{
  "n_layer": 13,
  "d_model": 160,
  "n_head": 5,
  "n_kv_head": 1,
  "head_dim": 32,
  "d_mlp": 448,
  "vocab_size": 816,
  "activation": "swiglu",
  "norm": "rmsnorm",
  "norm_place": "pre",
  "norm_eps": 1e-05,
  "positions": "rope",
  "rope_base": 10000.0,
  "rope_fraction": 1.0,
  "qk_norm": false,
  "attn_scale": 0.177,
  "bias": "none",
  "tie_embeddings": false,
  "parallel_block": true,
  "init": "normal",
  "init_std_qkv": 0.053,
  "init_std_o": 0.0658,
  "init_std_up": 0.0758,
  "init_std_down": 0.0758,
  "optimizer": "soap_variant",
  "lr": 0.0039,
  "weight_decay": 0.0,
  "lr_head": 0.00856,
  "grad_clip": 1.0,
  "warmup_steps": 200,
  "schedule": "wsd",
  "decay_fraction": 1.0,
  "decay_shape": "pow",
  "final_lr_fraction": 0.0,
  "batch_tokens": [16384, 32768],
  "seq_len": 1024,
  "doc_mask": true,
  "train_tokens": 150400000,
  "steps": 6243,
  "dataset": "wikipedia_en"
}
Each number is 128 + 24 x the weight over the matrix's rms, rounded and kept within 0 to 255. Layers, rows and columns count from 0. Numbers have three digits each.

# o: layer 6 attention output (transposed), 160x160, rms 0.0662, rows 10-24,42-55,74-87,106-119,138-151, columns 0-159
# v: layer 6 attention value, 32x160, rms 0.0535, rows 11-24, columns 0-159
o10:109119186107139135159121161128116129108102121158091139118120119070112127088160091101148157136127143120117084112122148137160056112109106142086162110129126145148126122170119125138104169104095154122113113125131136074167132101105155132120115064127090108151178099125122148124142103086132122137123116115082136108071097156114120112163107109147095138149117108140102115099121133082122178104107075117135106169149106164157125105126082137156147090080132158079119155146117091067143138129150142
o42:132108129134123137155153115084124109121145155118129106153118124194130108155123120106119116124168140176114162173179139141086142117098105122142130172158118135140135118151099109163097089113172085124143155113124166109128149126135129151096125112155110152132138131143149112116152160135108126125178117074158111109128133161146147124104139105132131136088124131142136157140165142146076104131159180124112132126134119117144103145114132102116116123152098101103150143106113112145122134091108128
o74:161090138134134117132135098090146120096110147130136172126101138143096160137122156142119152119125129148121087106107097150157104129148124133115154132138134115101112144148136130133091130086096112126098110131162104121123137165114118118142130125168146116130077116142145103142106142075072130103111103130109129156148089128078175120086125145170140118109147114128134130128111169134113125127129115142154134157078105080144124128117076162134115153187144117127132129124094128189123136195109168
o106:117159116080139146090104130120108160107151108114082112147170144074084121147128155138123103158122139130138131140163092108164153125113109100127088134112128124088107143146152105179119134115117129149141135153141107148150097131120095140191131098160122143071107125154162118198141142173103135155112170135106100178136132124135113156121125143105092098153120122128120131125085112103157123151138113095091116123115121075078162138153086108110107109122104129103120121075121149112116123154151142
o138:166115173154113102111145111121131116152119122163095150107122089127115088140147122128152154090147159127131123146101128139100096145145126116136118150155130138150138130120165142111165142123175095083093139096114124152148130107136180135145135139120089099136185126109143122137118151159184099141109089145079149138156113144115179139150094119135141164153144134111133115137124107134139122120118151087070138130152141134098082126128164132188087154166106120131107138132122160132189109132145106
v11:157141129109129138124123082164158155116127101137137140133048086113198146098116114108116161122113119074151138149111129110178110158135077108158148154133112147125124133112127134103106129100133127132157123128163135102117121107096133160134142184124109127141134131133100160134145180136098112163127145117090134133146168124074127147148110099140169116092160107118081088148130058127152137125108122114137117155120117140134122149148129130120140122130131150132157138119132093105096082087141104
o11:102168115177131125124105088099151150131146123125102082174124113123109119094142160128163116122127159118117120099112141129117120109130111104124091087111126099151142126134117142120149097116148175127116095155065119132111127147135178160095138109107129120112124154134129106153140158154133096132155124154123128145124171146110148148107097072125113130151133152149110145140124105137172172145094108136119152166105140165139104115125127129145145085098140150107130159133159133086113169144115121
o43:118119087133154134135082156094137153128108150140108115083171140122160116111099111137112139106119087177108133153123117119079144110140137109199158118123131158111115115150150114127149107117144095152098157139107120128151142143137114115179087136140125116140168125143155158138143123135142100131114149170133144088157103128108143115121107114139097135143138151080133128107118152188106116111144117134150140133089103084158134113151145106113091118117141118186170135066150122104107138151089149
o75:127129127119153138134095106131133126106119135125130156110122098131167139157147153127127144111088133112168118126099145109116152166119131120148147123083147105112113112144156148120128144110147173109133126092143118144103086105108116113118130088087171104131136144153084138173147114152131119119164119137132157128136116172094098089140154171124166124128100148082148089147057123113142127159145145112150152114141112174167141181145103152109163134160125178160145132148166141168149070149200124
o107:155129121112118184117178156102115169088085151139132104147162122134140144127137107123169127111177156118164116106149136161140122156110131146117121141152146083178173113091104121099122100097120152101108146144177156111139133127145149101120167098139129133124116101142138076122117116097155154142120126137142086060093124092143123101104147118127139161124129124133155128088138126111124123166145119105131144141121137101099127129123130107146109129129108122098077151091074129154130141106114128
o139:157119093118149144124125152151128144148182125138128150107144116144088126123137126081127127102108092109136091138170146154166141143140154100131159118152127129139138078098156132157128119152091122104147110074107125132129121161117100168141099124124129098096110122144175140127144133147132093127125133152129129110106108116134111167116166143117116111151120130146095140153123133139148129069152141149150146135135154098122126118150100117088141130148107158138137131165149144130113148134152137
v12:076135117126095097132118113136106150102149121129067105106109137108157109157120124117131156129096136157122141073121121109120127130132136175143144188136114135150119141155172109132126150142144102101168114133115094112170122108104097126158130168126090127124123123138148094136079114154113099114104158114130121076132058113143112108120131121095126139147117157097115102114139122159126113103127085109130130088149144152129113120106154119113097117148122104139137147119125117133098105114100146
o12:121099143120139123169117121123104158090131160141124181123169167084131101138149132129139090148084140160114127142160149106089150113149099142173162096154099142160146083087132128102142120122134131138112144179089116120167135106130120126123160132115161122154143128172161144135123145100143183092150132163083109189168100115159118066108171142093128131126110134166170121094123137172094139137147133143137123125115128147094155126099112145122141096164114084079131123115127117110143107140127130
o44:126168093149133100128114129162139136151105110100156158161116090137101165161148125084094104121092142099113114110096141139135102124161102128161120096100136121131153115109142114126154178141130166147155107111113110115103132097129115152124124116162097158112133150127165123116143159143104143143132178127144147120127123180125145172132111098135158099148168077096118150101158125089109158137153113110080148146142118107132111112153143109154112150137183156121109124146142125124121096079127100
o76:149137138149138102139096154097132113108133115120096146110118111195149094125097110117169119092139134105151125137140144163124125104134123131153116144143162077110136181180130116132141155145179187129138170107108105140149124156141145146151105113092148098130126138131085123149181091138141124146096076095133113124113108087112122152138101130137141142113134124123093141124105158140208128109097123125155118108128122141133107140102078107148096106142129155148176088124136124100137187135165104
o108:108137126117151094141102112154145148143093109141119140102126127102158163119080181089118108121115103182199157120077139156154108141141166110151123115130139127097145114140140142128103104126100135111107141071093115101082142167115121142117133140110117126136098102147151148160120128121134122136120125119133103133136110136134126175134117198106078119143106097096138129138146193121174121104109115132134164097161122132114149150160115100115134094137121140132162144118143135110134117161078124
o140:125146124113146136140116087082109102115106117167166138107150130129128114113175145152160129163163113145124114156120116124138160141122135128142106144133128142153153097131159141149099112095109171103152136144125095120152153106154085098132191114172119085157143116138109099100115133115128147116089131106133116152133153135088104147104146132136109124109109152107166115152126131150142156158114124130128129135081121107115106132130120093079125156129092101147135163163144137125123140116139125
v13:139120153128164137117166141119165180116175147121117090149127155136146130140144146134112174123136145155109118173151094115078143146105129141138118119161129117104140108117130175141117114097135093087133083121161156121123112122114090085132142145089120173107174139154140121132133184124110105117111115122120140145097137125101150133133097136153154146144131116119128106101121075136092136131097078151115126159176102137077116125140104114107154103132124133144131158100079130171108127110116133
o13:126137121110148095145132170132106125114088162146102162139099123134138076134140138180150116119121130135087207110155137137110136151125143161082135121101123102120140133157126169077127107125140093127118169096086163117117132118080172151117125156113165125149111195132118139128130140127146109095127129161082118102090131094093175144131119083089156154134151140132114132131170128134126138131080151152132157095125094154098141107127092096091141086122108123167087111115143134121115118087137146
o45:173132153152096141141107131126147118135140103165189133123098093135117152118108085077112120136154167093126122140147138104133134090099153125115100123136119183170151136137112100137121114104122076186181133135173129144134129134170096132127150145101152134102103112121144106091125134111109117114177108115105133110150149164130111101117136132194113144184161152115163137083109107168072107132090178125092143077122150099094130104139124105134073123148132134107124102138127130169132149148107133
o77:086081122141120153115116103137112142083099116110100154092178118139134132182154137124152152118146123105140093155107179088103087168101103129089160124166122134087111139134152123120122132088147162112124121179126090107150106149145170143126146087120121157118146087216156152169107126127135138165100140088129133153099137149144189170124123084117133129127147090105132146147132146102145135095153089138177117144119125112120093132129140150110144138084128125138107119180123113094127154138121096
o109:114151094092124114119117110119133126140123137103151104118123141149095177100164159112171104141136130149133114104134109127132149096166113163140128113110164117145147127184123140107121116147164158142099171147150110139125095106161149068150146135150108115143118109157150159088133107130135163066097097127139100157171094113127083125154176112157149102136162158138165160083133080156166097156121142135132144142105142124076126147113143125149118142133122161102150114130110104092104158103113131
o141:139114136124134149125117102112130095120119159146142131129146139132114112110113104081116128143149117143125179121130121151108161108171165116121090106132127129124117131151166133131124127111141124119195138138170157104145164145131098119076131139129152138096131123101118117146130130136122153138107120165120116120125123076124116145146170133141146127145103146152110146141153092151117137135179121159103141113140143104111156120143124134114110149118152143125184147137121145110104085132118139
v14:113132121142121116133119127104193129173101143165062117134094126133115111154127147120110123169129146147140102140171136095142106101107123121137123096165123103111121133138085124134125146114128087130144162123141180150073135108118143133120120100085161129138124171122107106153140093101137099116124159108135171138130145108153148131130122137145109124158118151109108110106110194110114115130174138144149126151131122118156116152128135124112129082147113143165131144137114141107130123138065131
o14:153131106106124142165141127157088084106158140118123141123151146137125100142119123159102133149146144136119128138110143134116156123116099149126160148105156165146133184122142113136117075108144137140146140167094125150122123118140096122120173124147151139150197136146153143169148126144160088136148136110129122123116122142112124125113127125143129130162160093111121137143119119118158163197129148126155119108111089131163128161127120144160126134149113126124117109141159144122127130120131120
o46:153075157128134095093106120080112143124133119172096120121110118131156157099144161098102087153161120128155110100118159138157102146118120123184145132097137099133125116125150123139137163085132111118115131093143122127165118100137107157133150121144103153152107122104171138115108135116105150120103140101167145142151128132136132116135137127154155140166101119119105119120089171148135089166139159154122114145168126149062156168148150127148119169112147163164092086133117118153129152095149114
o78:069101099109096116133121136106128142099132121089131119140153190089119081133136176126182146154093139118120155102075111154129088123120150118119139148131131118099113128138146121145137120117132116159135184154124113118107142142116130161147142138153097121140150141127132124080135153117156161121151135123112150150131170156121085098147171149104106156066081117176126097109155103099146120118136079128105122122114133107153155146119154137117134133088105103088122170133125148114127126164129154
o110:147146152135128122149097137160150130186163109140145123122148142125162135108104139126126098075119168129078155137164132129083095122127106119138108102117061117112128196141140101152070149201153084119105140118147118150122118121115126129131122138120140120160155159117125119110163116135109118153112122131103104106130101100112139117070107112120119102104158095144131151142136109124116125136147056131127122174103147119167127132157109099087095108135144148081138107129159114143091123110138131
o142:156144120124094128093134103127120142097149067152167076132120092137129141148116130104128162117154095112128102135143160096165148109164158096116130138152138156088149168114166135153151152112082115104157101113077132116108104143109120135103146139115107124071146149104135094157120075151107135185102162104133108129125157155089102152146114112152175128117101173147113116082163143151107154098146150138144110138074146145132105091124118133130148159123154094140127129112133161115114127172110112
v15:140106155132104178135126138135122149149148203140144087093153114110110127158139123163094139153117225162154133149118119177120155144114131081139113149133158133150126144128137162105134154152106146116134156144104142160153097126129125095147107162141096146131128162159130098140147088097125119160146144159135085115122133128112106125131133122099111137130127102091126139134115150081172129107135130126140115145143086128116109132093127108160113133100070127147105142150156124140108132091152118
o15:143122102146121101125116116172106143114176118105171101113070145144158105146119129132112127125147128123110145114111109121116129101110102133127115126101122106112143110133174132160107128148155107082122167131113119125148138116143162140153132103089157118131092120159083106122145123129146138120103133107101143101162122071121091120108105127159133126065099139138134095118145116102168118110059111109176148142177148154168137142128145117084094153114143108131113155156133110108112112096160140
o47:110141152131090104082129123132135101152094089144143121092125173100123133117097110105157134126131133130145153129146147119123141138138168123087154155135152142148140146138058085102126147122156126168157113113130111131162155174143138141114140139100118150187141156080121163154147106146104139115182073164146097149116153134152160112141152127095144101095129086138089103087094144116134172107124107139090092136139154093159081108125108156150150109130099157114170116171140092092140110148100101
o79:150105131119119147143132153110132153123107124134115113111174103080125151121120150117120139105116096112141125130102135110138125115131095147130128130113128166139139130125140119121133130103100127120082143142124131167109100143119104134133148076116092108088159109092159115110086155145155113169129108135130141125140148142150111125149106162120139118149164142143079147136134159083146158154056119122125137110124096113177161134159151123153092135129144127091122104144196126129118147140077144
o111:121128172121112156171109095150143066138142065104123110105124167145128138150145108126107141108105137071152075122157140110167137101135120124130132150136098160114124116086097151140144124100141106133146070111128150135111145109148033099141117128166126135107127140111124177150155169153137164102147121134147123170147105122151109117128106144163166139145147163139124151128104137113114130103120160116148110168122145116104159131149133112115157129153107122143105125150100150131116151140153166
o143:122137097106169140152102135109143125155145172142171142126119138118139138157076162132155129169124113109111157135139176106137135159121133127143098137131139105145159091107141127147132170128159106119140117127100106166138115098150124125155140122136145101130130144129098113134138116111157147138119115109078134126143137104138151141106152149104108118116129149100142135102120129097161120120130120142132150147105144151064093095128135112158104136137099082117078115121125099098155130071179096
v16:131141099121112099138148139098120157126112164103163096087145121098131121082137111187140090110149139097132144153141151112086145137088176116139130099142110118152148163130121139152139136086128136116154140153119102122125097100127171128097162123138147125153079098131123134085128122168101129115095133114123135135124120135136152107169159147173135153095122091129119113138154103114160087098132130143171155123134156127167131137084125103128135085114136079070153134178117124139117115146125161
o16:116114109104101086118131098120107111116121133099100156152156115133102119146190133138126125120125125110176108143128171108136089138149098115127116136125149156131152124125103090114157111133137142099162150120147177125066136109110133120114130139120098142133131134135079140148109103075084153105112092098134139148094104135100123159131104120141135129174126155158141128138086131130079094126136130177154117109152132120161119141124103094145133124141108116106137137117147120109101123095125107
o48:114126137105102110157105166139115146134103100137176143125129149101144149112117108107115159108133109185146119141114148156157119054132160124120133107096128130120118163125102091117133132133127070159101140162148112114113102152103170098078092194112118190127082097118131105098161134143086142168120112124123125137139127179153105094144159117116132109078125172134175146156128097081118141146154061140086120103087124122086122100114093140123153121149125121103166105137128126118107046122167099
o80:134150139123154115116112127134161125123108154110137084184109110096113128148141117175140133126127149104107146131128103139140163124108130116133121122094146137090095127170102190169110140163160200107098130113159126140108141159108134134153079129111145129059163135105161101127162176136133093098138151134157136146182132134117128109145154091149086140152152114106145162113117082161196104166122132132169108124122126127131153135100135146102150141154124166181155124130152148140120155157095128
o112:151077165123129086140153152110168155153108116138125102170120149115142137202087130119103149134105126116089112181161096113143100099140109161159178118163107107134092151117113133134113125089104064154151109116123107121135115107161132119106122069113151109111141132134133143099088122148129107110110116095119109132107145154141169110109124151109141154156147084152140116111137162134137107140102110096140111175158115138117128146145154156119157126140121151135126112119095118152136135103117132
o144:135163141116169113127134113148165122120128123100110124125139124146108113171144171123118165148086123127072151125106125086132092155129118132122101098109124134121124108102152171108122096157141130153144126137103153118090155113116112112113144167126105131161116184161163112154133099115151123139101180132089102118122157134153085150119122106106112117136134128095149163144136112122119149117108085138147168128140107155105138141123108130140117141127152133154150114112108155133144130107152130
v17:149190119126155107107115132146081166126105171127144106151142130176100143152085136134096149110143140133104132104140096095150115130090112144137166124095096161137129124122116129130168125108143136109150145110123164120117122135133114142150079124097088171112165116087100110132150146130127104148138114131133169124113127131121133121153132103079149187134162086097162139115097146121090123130152141134159141092142098115126153136089120130095101115121135135051091187100131165116111155094135119
o17:160137131126130132157111153156084131148115113167122127162130118143147097104120099130117129135137138144189142152102156116159172121134129154138134074080137118131133120148155117131140122117147124129132097117142144145136059106160097128138093101141162153161138124120160099112096127123140123127140125094097126131165126116149140169108121146187144138138152156088156173090121126142141167137138106190144144129142111129119144143100151140131133102142151102140132100134116129133108083169127148
o49:132131102125100096132139115154135139168154130143137126080117132098142075156137137138147112160144182146156112137107162120118121171107174115144155131117132135136135110142129115082147111127156105082133164117134105150136150165115130112110132137138145137139137134127117162119126161158150155133159116145110130139122136126141127145083105082110127129108137045184134131170110102131144139098117158119150114145126108146125115115161126085102137136160102126116123106128132139111137131137130131
o81:164111080100149152164163147120146143104108104095142131096133133103142148137147137185156082120162098085143137121116106102156109134147087109104138146159129143132157141181138124145083087157134161102159090111109105098114151102153092152143138109129132152118114138165147107122110137118084125135115140100132076104134103089112146107146157109137135135128156101122156131108113109130159124126121148104123128142149115084161088103128122171128108153140135149100128169118177106139118160144116130
o113:107076153134108177150083134104112115147131098131143120120126128195132085073142161130118124166096131137143100113166155165158128101130119070132098175120137066124153140118179170133131155095136154121133126166150135134124116119108154140069135151145156137145146122121118128126150185129170126152113107140160168201120111152118092132112135191149089123129137179136104137161140182125145107193106131096096136116109160162142116151163141132174106105071118130111160114155160087111140162114136131
o145:095137146120154136105139150142144137117122128111113116117149160108162144066143157129059156111124095124122160145101088132115139113137092157094088126128154116104117072130112105053118136101135121173147104114096134138104098132127148129133079149083120114098132132122120165118125146174177152168094116167127110094091102133141115127137167114135142088101108157133160140149118100085140124115098157142115137102157134137137177156153106127119139117071147124144107066099106153140129100119120133
v18:149116106127162114176175152131134106091146133115126146141174110106126204111094163145112178097180125133123179107047138179153115148131114090169116126100166111128143146135140146109132100138099104108148156123140133140152131143124142148092086087101119118141132128141130099110162152112112120081139126164103112120112083141152147095098125102100119135164159124131118108099132118141110148148103131147137117131139169169146161171114131117118119158119108073127132100123171112094147099142101099
o18:089115123121131150130117196119136124134118150119093135100129176145093160167113127145152087104130107082171080136132138114124098112133099104149119107134153128148142139130170137122177159118090107133124127111124152129129054127129153138110110135095148136133113132147109129097138158163100127153119161141130126188111137177103154152124110120151109157091114121155148123127108148131110114114125148139141132110110138115150145127159123125146132168083099132118136143104082124141114140134104121
o50:096131090170113130121151104153153112124140125143152126171075123120154113114160154149139103150107112111139136112158149126174146140137125125110143129112107115114142128126143166125123135131078084130123107126127095117109126137124112139112160127120146114142109110133127166144137117075174093181151155108120116140111130124133161168115069142150078110134104165128118150104109115142173127142080103127081134166137124118130121111129121101150077167183105092127136145135099112122145127167113066
o82:124142158104141087154115113114113120167118091084146086113141123118151131146115093106092124074130077161117136152151090080161157105116134116141074098122125113117127149109103140135132131133084136174144143125133102098156140133105129121147103160132138113173128139095171147117171141145137102090126091162114071114097101088182163134129131149082167086121132111118098150138138146171100124135124172090110113136161189126101118122112093101139118065126135132128168117147114169084181102148112116
o114:110078127128086171164109126141132145122096127150141145103151134145118100149121124143110155186112175140109144108138162125082132122131168146119167130111070130118098121088140102152129123085143179108068112141194132141105151122145105095167155121088079079101127171146132141131094127179142134167064159119147154093134108156098118100100139129138125156113149108141087171145161092086127152111153098158153124130092139105123124165102142132131128098107110136116099097151130117083125108080166170
o146:161153118110155156115144163110118123083148130139143125152143109104136127124101141128138138122134111146148156125130130122133119141157141150133144125174119087137126143117198136083164122136116129131167120149096115154152175102130116142143135140127099101103130109169129077131124161129104073129149133157131098138090175108139140211087078141135133149102131141169121158115095145105134135108125076093126126115107158113127136124127120154118127135145095091115145150131158142112147100143079129
v19:119104114169121086101121136114107145140140119153091109158069131148157154145146131098149114110123105131106133134128068121146145134136115146125151164130142125141110156119157117162163128171099093128090121103127133106175115121168119177091125092157123134125136163139159112112117101115105148157109100165143114131122146116133091146097182129080127093152137121126124155096130103120129116121109134166101155122142146144157136146127077096179122104096127102124140138090132200154130092157110102
o19:114107121138144114123126120064128131141129153127134144165169143180147152124076095173115117147095135134143147111147116153112139167141139115134146122100137078143134154117136134127127112143136098152154156094103103168102136136102169132139120160102116033112110139135114127169151140117163117106153100162140132119076139145116088119060126154124137098140093124156120132159148146176110138106150123095147136092113159057114169142113085161100131153147123136124130124118138132137132111100136126
o51:133143164060154125142164080192103100111095145094107139118108140088126132142113133123122147144105122170143154168157108116146166139135113129114123140109172106119120110087161156132140144149122130112105083192134130111140110146131154141114135078091140140113151124162113092143118111122130112136145137150132099126116107147116105153133120149103138123152086101111107148156110131134142139131158133139144102137148150151115107149126135122135127088149089109112163128130117141154171092128090114
o83:107083140122097133149112162121123162155114140146100114129144114164166131149130163136141161137122113178104130162167118090108147138119094166121139139157102120105133090172091137119096136124136140108133158117119145077136113094136104150163129121123145126098137129131139096142127093135078155091113150117108129115145114119142120078125116108100130128120129107110127166109145138124134125144154127136066163154147106171183102152149099111138103126197138081106118164142104105111133146132170103
o115:115136173136113118161093182186178166147170103091147098105183082102132127122123141129159122150160120094089096109131156119123105140124134183142099087147147105109150154132157131101129144111132102110094090148149134133116110155096060114136128089136142123125143086176113153122092136153164116188127155126086158157142126103096154137149151105107127116121088151127128142162103131077124173079064105106125083101134105126130141094150157140141107139052163181130159135156106124128148137108124131
o147:106112145169089117145108093129109169127095185125127153140134134126120083185113120138097150122144129114145118130133150145130135115118131169127108160137119152125141163141130103123114114083158145103126160172145115114150125143146121120123107079127147148136129158087145144071147153151116093109131121096158140151144131116097115133143133121161149112127158149131128136130099102123146114150130105115160156123131144118091139073112144113157117117120185133143098105114161119121136128080088147
v20:096088093129109118136167115123130117119131131129131156175137115134097097111104137173170114153124113136141124107143134178113085157117104133122125114098110115133115151109155149146145179150132105126111133121139144168130123184148091107128165123110128103120086065116125134098126106108085105116093122066147165136135151120075127118091160137072136130143133132155106119110135142147162099144117127114124108125122119096103180130165141099168127106119107104098112134175120075116138105104124158
o20:139133149154111148133149094099130174137149112141127134146111137083134147158125120136119099143132134141136076145139082080145102179122118097112117157067131110161101143115156116109114141118125138105139130136158102160168103110127173096098111141182100110164144129095103138129156128160153112089171152128133116146140126111113144150133099122117102130145093126117172136129119120124120165144139155146097110154095141118158097102169126150116149144149135131158146128102117138156106155145163140
o52:111153120144127157114115123132111134122120108137177153091134144108129097116147128179114158138103077139142119138125137136096084112155110143115125103141114111150142180144115119084146143106106133078094145129139128135092111138120137107126167118099126151129128124144121148136103145129113138175126123135098128176071123148135110127133124142178139157093115133124118105122134130122123136132143128080152115108148109112101098133047126118154094176076171116123134160101146134155120114146067120
o84:130124147127145132133091129102135122089110125124116134173140105166081150091144104120149121072163154092170086111147152125172109146138190128171113107115159102121114139098160149155113099127162103108117124091107103119133144097119135139140131160173044106101129121149142125142132173103142115124125125136118144147089109149099128105142092146110131124183140098100091104180149124144083131135148137104138132151122114095137138167127122122149153129134151117092157155125134132133120158076145091
o116:120151142089147158139146127160121138183148141119143109172145149112176183108141145130110130153148181138116093147087089123145144083112145129135175093152104172092082093109083125155159100106136129151152094136132188107124119153127127140157096140115111127121115103144136147098170117120132141144096095105102113133111102097142175166100156135151157139108090152086164126137140110115137090067126136129128128123097142179133127140092108146079149165116148146113140116159158099125150133100179144
o148:110149123128142133133071121131098081131069155123123132168129123164170141135116171096156125104143127142097137117133126126136135150141062145098110131120178128140116113136138131121096133105142193185134136140113122135134106124144135088126154108181131126148120120129126122105113103148150136126147147134095129112153166096132135132106139110101139103095156148135154140095131121117124103124143081134124130124109131151125154137161113105156121122163109165106095094139148148146130140162113153
v21:147141117113151120165153092131157149183126113114131067148128101148077177108175114122141139107132118099138126115155125100143101104181132155070137122121120143083117098118138098164116140094104168110112104110145158117168134138126110148139127140118142106123150178145085157123138128145152131093148141090125151154149075127178129134131154153135156095082131114117119096101092116113127150061116170134138137108140118140095080104151156117157114194118118125095151138100140120141077116116126149
o21:093117080150121099131130138125168128094146108127067095148094124125127115124099106122135144122123099108098129135108141139095111119145113116107182093112117161181110110130103140102119128128164101125121139158105139124130115107152104145162127141152151115164148189124134076144079123117158159090107122092104117128142103124127157145129117093160159139142140096169129098171143117132105157123082166122122158097173101112141133163090108130163110133110114137106122117096132133179117119137133134
o53:111111130115192138105111129144121142160122151168173149119140144130148113155139121141152061137101139168137184124142130144137157083112146092152148125140154093171123122119162131098139149150140166106161121132110189085154139101142082128072116127115098149119126140104092142141127143154145116095118085142145108117086148097140145134112146146141135130164109114124139157096111134148149121113142101159112119115139125116109162131173096149107148141140091076129105164117181125128122090132146130
o85:135085179128061158172112077146094099136147121151146145166132140102147078149094139091124132178138140152145117106101154130155134141169104101167101123126103125087142116082143132137140150105098114134152118134089125156122163123151127112132173120152149138162128108127168152143153140094149128123130135147138109130104130148149135179089133110161131103154105130114118153155114139177108123135136120135128104152138141146159107151120116134084159144131194100136107131152129120129122106139143136
o117:090116137133132094097115133133116114101153139145076133107105127119118119146113147106131105100129118096155138160117160167141136113136108178140121153143142114109127111101124126162123127132111121123090096132133105150143153100094134136120124137082112124077168121123101147126164108145110148109118150170118100142089146137095067156120152142064135157127170119172128103134118153087118112186164112104118155161113150141144104140115096101116175130107118111108056105128136116167124125091078121
o149:058129135156094126152124148151114174117122171092105159162075171147128091062117096159116148060074170074114096147149120126131142147108126112128139139082126120131111141171092105168118154115170163166110137077197132108040141177128147100122110126131121117113104175117108158162147123121101099097126107109096140135176143122127163074125121132143139134097129149124132102158119106127134161104137128136153136089151164122151172130119143128135108118155106138088185170128112119133107126136147176
v22:117136124139117120136132126134117140145136110082101105132134117082133162147113095073122131114101169138132123134136142146126137138140124110174114112133137178108126147112125097111113154112142169120122050101174111122120113158148135112135110145096141167152080114110170143127134148157102158096156123153102155170130103117111144144147141112151140075140108175151096083144104146137133135160157132175147149133119168119137128129075134098153162134157119122116134097129121117065144102153131131
o22:122134175120101151092155116157152102115142150087094108142122143143136153090150175115127139135121078141116116157132119128144122102102141136114129145130105170158142136158122145145137109131139155121145150147130146126124126137146137143109130139087134136163116182156147135132154130119176100119119156123152115118104162161120154145157091142097141155089127138114123141120122130087138112152130116170082150089115163149172128120167117155138117137164158127143115148109144098095137138133123111
o54:150133142137074120119092152142122121106122106127139126116135098122137128140119119163091161147137116104065137091147146108136155124164128077156128096118080090107128144134160156143115150131183096122135152143115144149164155118114126130150136128089166123131128098141153132111153117138082136132148145116172138097130169153155102137085099086130122149120156127121091181153165150155127091116098144110135144147143132118129142147111126121148076116110116122136169132103153099134142128145128145
o86:155169114139160155165127143147140167139147136114135122092100127109107099163155105147081091113134143105132101122113118157106111113125141109160112142143148141144144112113155111147128098077147113128091119123125168136155101127105107160120092143073154131139100158119166141100131135134097136110118118141116068132142117120149120175103138158133087123138098189147114141102098140088107123152162100099103163134118140150072073119132106088112113169108134171165146114100075146150108096124125111
o118:133117135142136096131159102121125113165107104156136148128170148166151109120107086117124098096113093165120171125139166127132095099095133143119168085105120131111106131143105142128131149152064096101161142152085116138114167117117105117111135168138113149147119129115083158153202079072113105127140120174086081115154110126116138175139144141132101092109176135073168151118128132144146121085089116135122063130106122094085109150142120120115137141147126090107172158133147142155125124136159125
o150:109128138096104111096125085111119142113107134132128118187125143092134145143118091146138142143097136127123136183132109124109169133119145160115149155114149176150136151122109120162142129147159095119100123126166146125105122126151113107108121071128119125089143131097158164123138135118112135128103106108134153134122117105160177093123107152145131155142083146116127115132132090114124098139190140139144138087136159137152145102134161119154150094116141144137135163144129087154157143127134107
v23:146153148124158173150136118105143092160167136105134105100133166102113109139114104130137133140148118154120162135134142126108070132140145148142129155115132129103098128098166152108121134097125110110112065148111141137122133141135136082121116120116119129159120113074109098093092094128109132147144117134162151107180070139109129169117136081100117104109105114132121136130117075181095142124157134114151114151109151127140121117164133127154171099134115100134079102122097183120131134141121131
o23:104162142132138148127144157120116115147150134136132156137155144105139122133119108099124092121113132111140113117128136133143096109160120098142155135142134149112120134086128123106159152084152122116134161137141146087149128103144153097137153161135122128134070142164115125140115067116123100096119125183156163136098139093141115137166162095090154097152118130144113097104103135098130140119115151130101101124105120121102124117118116132123137132150134078133098123124133124145110138147123124
o55:126107138159125139121132105127171115094149128095141123106166152101110159169137152140118170094098172121129133128146130126145143168091111145111146127111092153172100108148140127126108155114133110095112134141119132146145130120155104130180125136126128103141141165088125167144132152133124159155150162141104127123129116176127165126124104139136100094117167148116125154118101171115130102122129081151142134129158122124140120073105114140124133158132111145100075151148133105121157161124113134
o87:124165168115102074060134107128162126079099136157066055159161070114146092078159104179107168137166110180136094140121106122094137145124163122148140137153130132124115117103118131158069122157128126138147131149128075099159128129104122141128074114174122092188155116162146122093181096116125149099141126161158132085122168120168184100102135105153160095127111130085126114120128141128109095130106159168126121095116152154189139098150118108135139135148144159168138119105082111156129159147099140
o119:107132121133108096134113100134112127110134158116127092124064123163112116120148170096161092110203139114167132124104147141156131135127110140116166113124128124122146160130120057173095085159162123130136129149108157135091101130171147087134113127137146129115144131154136052129148113119141094119136112147090119180152133106141082039117124177105146139133154144081138148152162108184156172099115105117090140173141139136096156193142162105141103132154113145104171093145121125086150138116121100
o151:147115125118107120085146114113127108104083146106132140130101146134150156121133100160131153134121110124114117151120147106135113105135132139132086153149123118134125134104088167127114138144160160118097129118141102107102133159094116150102124113105146112114121151121144094131114135131095117143096093102119159135105131100124137130119118125160149137109122163100103144120108141107105163143138168133128139130126126145112150126124141146121137100120106147166138099160118121102091119101122111
v24:127172129123122150131110144137170106133140130189127130138099125107164118136152147148105166154141127117138148147091118110165156099154136099128153059140144125129078106159140146101152129121133174120140151148178151166125124138103127119098153079105112113146085080142162129108123132147143178119107151147150080082093101131071114112110107117120140138108136124128172127126117129127127198077085131177159111137190105117100133147114137128145116080147125156141122159146190090098107151152111148
o24:144173141142135128146100108106143105110118106082125114143103103161150144162082098148101155102132093113098127140078110137106134121144132117124118116073144138099060135139126120136111115119107125147185123104125133104101142143111122163168101130131161110175121101134122144112136136135092130127124159138116118102161140120112153171152124110154154093148142103138147086141143126090114134138104141113138122104118129168111138155125080121139096121072106144125158113167199107181118091156118138